config.toml
n_kv_head = 5
d_mlp = 640
norm = "layernorm"
qk_norm = false
attn_scale = 0.177
bias = "all"
init = "normal"
init_std_up = 0.0353
weight_decay = 0.059
decay_fraction = 0.283
doc_mask = true
train_tokens = 125100000
Each number is 128 + 24 x the weight over its row's rms, rounded and kept within 0 to 255. Layers, rows and columns count from 0. Numbers have three digits each. The size before them is the row's rms in percent of the matrix's.

# up: layer 6 MLP up, 640x160, rms 0.275, rows 365-434, columns 80-119
# down: layer 6 MLP down (transposed), 640x160, rms 0.281, rows 365-434, columns 80-119
up365 101:110110104118153132123174135139116121155164180142132152152166123149075167107138180147129089124124131138096112119156122140
down365 094:107124145127069116100114101130142122136090135110061121060164111104148074144158119085096167174133120128139177163095105144
up366 105:108148139126143132132104125160137090135118134148158139161117122100125050108151148126148153132094153123089104145166148103
down366 109:083163143113121151135130118103129135171088096145110121180149127105136136111126153128158132118132067152118119146198107147
up367 095:095147107137132118132111149112112151171112114126146084136092179149153148134103105139053137139142131140102159106109140060
down367 098:163125127114135131114176152127146135141152135127124124149120113073123095135184094116123143136134105166152128126102115147
up368 084:126104121132141122110128139125124107105115112110064081144152146111115121109114093141124148155112093110154185141133128129
down368 082:146082115096175117093080127142084080109153146134189151140154116143111106134114139129129090134118191132144156147144103142
up369 110:093154085152170125127093142111123138107133091191122150087164103133115096133116131125107111106132123101158110131128130122
down369 113:106135150145149142134099139155117153167113068107143103113111136125164117148147095161093162118125148106084109147106128144
up370 113:169126130121120158161093126087158105111136169108115093118116131085133111126142134132114113158169096124139105159113136140
down370 105:149104152127138104190136174118109103117155128130131163128079116104114183135153105146088100126124096100138082085137144098
up371 095:116103160109169171092154139137146144143124126146128106093112146124120147113098117127127139146136152119098107149177151108
down371 090:116121134126091119106139102145136149180073110121102156153158128182093132150133108139129125127157145137100172135137129134
up372 101:142115147125127094122112131092130130147095132128120137146093113144130125171163122148103139133158159138090116102108111139
down372 110:155131124140121118121119134110131125104088191160123136115113119141149110108110142126132074125137150161094125158096125160
up373 110:145130134144108171136090157137113159126174139086137133115130109123135130109131139099142135104140108127102172107106096088
down373 112:132113163171121115157087112152156113148137094112137154120116151125116119128114163094133123105168118156077111101112112108
up374 120:162117118155109137146113118141160128128114117133102144122110163129135116126117122192086155118112162108114138121147099138
down374 128:112127111126167115140103151096101136108178139145158114148123108160136114140124133126125145104127173146126126116101064199
up375 097:119136141101126144156136098095110151136139134182124172169110106142097123154147060089109170137122109167132092146116159133
down375 095:105149163086135127158090121139152145138147155154111117156135156131126106148168134116158071134134134146102107166130167128
up376 104:128129131119131144125108108117138107141133168133135145099115125178102067130161133124097109147138163145114136115133119168
down376 092:126166121102140115161123113147144113136103116151135160159092166135148100128099118142115126136144129137134121147099127105
up377 093:118100138143129119134093130109123147115096162156141122113123150098159113145088122138114100148125149160138129133125112148
down377 102:139131136127135094112107167126128106095163151119136144133158127129094188132124142138121126134147119093102109157109135128
up378 096:126110138154148115137112149148132185141123078088079155110133145145123112135168148130121084120109136134131103136093105127
down378 101:115104142129133126132123111080111122111141164101126121127146140111084117130104175141135123144141134111137162166089086130
up379 100:113088135093167096143189122128092138156098118154150169082105108166122132118116154141137148136156122147154140110134155141
down379 119:136105167159087131153141141140143184112100148160117118147129136134108092104130133113146105139128094085143161131139138094
up380 093:135107161113108117126122165116078109070123132140115129118089123098109121161139137150105124121097158116107134180122123144
down380 099:129146135158148151146083137122097136138137104141156129132166127121148106136107142133080179125145161154090127148130160163
up381 110:095069195116125134189129145192130116129148108165158103143152174149120125118088147141139161145163134119122137130114144138
down381 100:121109112120120126135112125100064142127163155136116115165128121120146076142126153127075095102134137151157132062078158196
up382 104:116147114117112132092102141151137097118117168098129154140108151127107087127127117163161145102127120159101165145146129107
down382 106:105151105126154163162119125137122092163156113124117164107099102126125139161157121098148141150142131135168097161116140133
up383 089:105144137118110168119159150142144119115135149114152135140149144136133121141115132162157130125136129182095102093128084156
down383 089:117080139111132125125126124144100127153132137158081084087116110122111135122160107105098094111121082097093150164153141118
up384 092:161144112099147147121172142129107142110170111130093167157155108135124141096169088127159108105129130146115182129135139111
down384 093:107139135104162161126108149145120092177111152148089138126099108130169137131117147160146153153152163130143123151141141113
up385 097:098113118153143116119141132131153147096126142165123136127081123193104122137118122160103123132166143121131135140133145141
down385 091:116135151098169131112120116135105105118113106167121110132151099110123133160143095138164144165110122106121095099139137140
up386 112:089105121152136154123155123112101123093096111137105166124117104118111136130114102131120180123156122153106125127111159102
down386 124:104124129139160144145129168139153105111136126145136117159061156126126132115122083108137142098150123132082132129149094115
up387 099:156130184122124156170143114100128108112143130162140159136158116177139127087083096171135106107134150144134081130115121159
down387 101:116143109140134094155120133107113121134155180111159097098094095109141158069118160127141167123079154119127095148077123169
up388 084:120126152139114138097147135163151164151119157105137118185116135162168153103127104114121169119180133136151194140133117073
down388 081:138132127095116104126097097130130143161118134116123101116126148106129169142128130132113130113122152136100138116117121162
up389 101:138135131114122118087127118156137134120171122168117137130119123123155069114089122124135201129108159122096124187115172099
down389 101:118123160139124140141115128140136122168142122184093149151129101112102106129104129142095114140083143129166102147130114102
up390 099:133117110179121135137151184112114149087129120143151177147124132129123142141125102165128116169089102166138105143085124124
down390 101:163139126192119122094180180160155141138140136119140104163092138118108095100101073097132146121103138120182182139117129100
up391 092:130114108128126132122118128097140102150156109115098142144139083141138108138146107160086200085135060138133114108151103152
down391 099:194150156131118135107113172122085130091087088103125143132118142110132182149129140144141140120109130142113090154161159134
up392 093:130121169129130118146093150136149141133150152137120175150129106072123085186129135131145096087135109148118157150126074150
down392 101:139101183168125128147109138142125140079093158115122181152118138115141120116043113125122085137127163130097145131102141148
up393 098:160159115134080159115105142175143112107145157157132142113151083111134061145148131154134093153129136090092108128114145093
down393 093:162102103176155082134172129191100143157179126113167124120143125150129167094120126117128120138120140143116126121151113128
up394 087:056118087119133157132133098096128157128077143138083143132083110146094144104139115155128143145144082109123165103150141105
down394 087:105113159108135122122114065161139095101092176138091115136120138112074168148116133184056143127108127105122127159164126138
up395 098:130115127082139119097086189089111108164055100136150118122116172122139144135105070135102144162192175090120136112146151154
down395 102:115154117104127095107146169136158126119134130085115116111154100059135126152129156144115143150188154084140100109119140147
up396 101:095157110150149114134144142137078108155122151129124074105163114110162134150156177105135129122138119097131148132101146154
down396 093:177105096154151130152184157154141103158155142170156185131120138102147132124137100103082103135112125129097135089136130128
up397 105:144102131154103132140135146150164105135119156190116118141144119113141142126130128109133136098125109080103143163131149118
down397 112:128115164124207126079108115113118131123135128110121164150130093105147112148120161137113149140116146068177134157130108109
up398 094:102116149094142082114156138092144125139087104123129154122128120126089063083148144147098156108128138109129167097144152161
down398 092:143164145099106076164145123118138094135071126107130132161154109151124092119144182146113123134140143129130097133163107164
up399 116:145113123203154144115125147116120108139118196127125118144172070136102115115157068168121128136113085109128115141116129152
down399 119:114102128136120135177158095112159116141156150120147116141138139081085155115124107150141132105108100154160132138099112146
up400 082:143134092116127104161138119147115134081159111092124120112129157187127150113130123140151129121148121118163141151144120118
down400 089:172099147135084181132102082114138067077118145126132139151121103109145120110117122102088134130088122123106146100099132105
up401 096:132134150090119147091147116138137072091108136152129123123145102149146139089098126145115119134162080122112141107136140172
down401 092:154101125146127169150068139155128108107163130095145118109120132109182167137159093127125122122105138135131107130141150186
up402 097:131147117154165124132104108150103158117133128130144157121198146143133143110144159087109137129102116124132166165101150107
down402 107:112149109153136149137122099178128149125129140155137108155118095126141123095170180158144142121137095117126111104109096108
up403 093:118137101075144146129137167123106127129118102123131099094147134127139101089154124123109129117076075172159112092125112130
down403 088:157095141133150146155099103168165155099122140105103103126110137115057147098124126134136158118119175127142144161184125137
up404 095:129124109141116131112100161139146143122118152159098125125104122168154156130091110128090130127139149120105119116102122133
down404 092:130118115124103120102098125120123148112114151121143149107152100108144154137135129159134157158157089134174140115148130137
up405 104:124146118148156154129148107137124071155183124154095133108118154133104054113136131100177144096143141114111135133117143134
down405 099:112135122149167106138111128110123138126143190110138161120157135156109174123125165127090097101153120132155117177137176139
up406 114:146107147118100148145106130119167134174161174129112131151114078126133127108080133116092110166117124129139151112143150133
down406 112:145150109100140138087102199116141137152170094112125140137154138118128149120113093132151112142109100129093128126141184155
up407 086:152193104110146150095139136099120098149136142107146163146141080126077161137144127124136133146155098123109132125139140148
down407 095:118152118122140129155104153139154166105107143089168080153099139095096132095113144131092152150141114106148107161106097125
up408 100:155128147135123114126179153150098134105145100133125124094096114121123095127153130177110137107115102176125135136148123139
down408 083:096103152105138101068114152115122128121118084086123102153167121118087107113109120123114126152148109118141127146137139103
up409 100:122129096140113150125097108133108110146122127187122160106131124145153080132131136144119151161135109089102155116130126137
down409 106:134141143080175128123127149141139088084116142155117112091137122140136119093112114106111129108077146152149114097109113141
up410 095:115141115193097185155100126135108129117128100143150124147140120150155135165114120132151139120137116146122143119164097128
down410 095:123141131103167141104131119098140147128150122105102156111153121175105113154122135132143161134168147183151143118132110093
up411 091:110152119116146147108175118077131145134154116130116108148112101161127124132135120146132120124119114184096165114126142154
down411 087:106143123124088140114094136098093141138085136118134152115138155083094116173140144142081120102113123117141160147145094151
up412 090:178150094168165102128145152147169118144128131117130126118135126120135116098059132133101113146145129163151127098140073148
down412 090:156111094114154102137146101127162142146153126122141136187156128122161124146129139178129148117142114089132087140091132133
up413 109:175114118099142145109121164108120118162101116137113146103168111124100125128128130132154181123142132127112125136138123142
down413 102:114127124098146157107150150115112125138085130114143123132118149131140118113109084130141114097087152128121144082125112115
up414 108:094139091156132068169128139129081072159138135137090130160125109137160123129117093190127110097172144113139158157133171129
down414 107:065129070133124127080149099157101174162110112072126108099164090136117163124156130134136150131114131086113167113124136095
up415 095:158158131139156122117097173130120143119174128101109095140141135092118163112172167133124135115184123098096137152141123160
down415 094:146108149182122112105092113184130116101118128142130167105116094105165148174144134191115141129140129128122150115164137164
up416 104:096129112096124155127130130114135094115111167162102145171128140145109127102121164160166150148137114135129116110111161088
down416 106:110117133127113139171137135158103091145172094153179153105106120207146101140158169115136113120139119115069132141134111156
up417 101:088150164154124139147128136139117187138141161153076135141150180159148119113117109146120110115140153162107146149146182158
down417 087:135117129140127153131143121164120136143075135130113135157131122180108117109115118136103154122146113074139149097141137110
up418 095:136145179143097128106119146110117126127092172142146156141100164161178078098138117126143134115109116088109146178103147136
down418 098:113069124077156193125121150159164157143127115118141143128132110123096110112160129101138133124107110183140122141090158091
up419 104:166107101122125129170127140112119100152160140114136106157147130105135117069145160146124125122104129118126150160138162127
down419 103:135101120105136121138150107120114117135109106133128089117154123146128100135153166181129088139160133111108127090119065119
up420 081:145101173161122102121112110128117101118110122150110125143141159174158115114123155138136155095142173108086177110117129104
down420 084:132172134100132112196148157143182122138137152124101129165114134110091105136140131134119089128156112114126105157142107113
up421 095:131106181132135138104153132084142103142083107131096139129103113161100157180147167172103091148123118099111116158115171122
down421 096:141165172115148133125151110106102112128176149131160190123119143096067139107125155119142129072108124123132154118082086096
up422 092:116132119154149096101136125114126089098177084106096122156145148102116097161132147092100115136088080106125128141111095166
down422 091:155106149105127134116152138142133131180122171116145138159139156149103123123123096135166134131121158109135114186149154143
up423 095:128093159151132138134107098130105095128142158088160133091102136138130109114116130179136170107189152143118153098152168129
down423 095:133139113061138117096136155138109140109148120117111097103144166126173132136124117099169100118093170125129101140131175112
up424 085:134130150138133117106166158114109135107114102116106090135098133191109110079111159153143099140122142125142138132121129129
down424 103:123159123056113109100108090146099107079179073127112146110100158082122151091152138122107125158106141126128122162119159156
up425 085:126139094102113140145147172113109095138141114118123097110123112148084149119099147111134085136133102121155090114117129100
down425 089:120107140159120106068098125113168147146111133106095148124121148143110157106123149170120111134123075129118190169168127109
up426 097:111099075138126131149125117156138125130104129128104146112089108136144110123116146113095147083129123116116124138108122124
down426 105:144094117143127104077112112137093091124150128109137138142114144111091136120123143145132122137131150151136137153145135081
up427 101:156136124140161104127101178174154111113134117140102179111125111098112119134174151148113140148150086131094140113148127124
down427 090:152133125090094155135131115128106111150126156147171097152156158172123163142130173134142154091124142157114161162151135112
up428 100:088108134145116161117084126073116109107100107144124137133128079145166148135131125132119155146119130130076161132103111123
down428 094:106125140120121123104127157109128114124102139149148107103133165152067116137094139147146140089106108138107121129120132143
up429 097:096133194139120119105139152157110139117159091122116180121138105124124095124123140102124155152139151134110156112117140113
down429 104:165126086097150108136097073085156115123129093130135129103136171083116139115148153131133140130136147132142138148148135104
up430 110:141149164104129101128112121109097152128126173147104141099118115167153153144134092122097117148135143102115145093138107088
down430 107:163091158129152105145133125101115103165125183119112156114138117089109105068138119131140090142145148139104095114131115124
up431 120:118142135170149112128133197080138154159120110158130124162122116170104106174126145185152130115183159116115086150119150128
down431 110:144167099119134104108156140135150138133141132126114109166123104126090091132089136150153145124185065080155158129124132134
up432 136:166084155113145131144105141183106151096158131138155131135093166129066126126125171142134127092107089081068097127139111134
down432 141:158083135068186113127105116128092181126115099111152148137100151113124148136124179164159154137094104076094121111149112098
up433 091:114163147120121118161107146085128136114156137127091153121141167172140111167139142099100102156163135131131164126166162134
down433 083:160143134147124136109168150156131137080115094117146117117140120154119149113140131091177132137117156183112109155157159080
up434 102:206154121132114096149116133133128148103108153096106122106088098085161112156142126165107129136125129115113166109110139129
down434 100:146106106070144131131163130147137135143124121066146131126134169130122150106107136133111107128075141124145097149137160149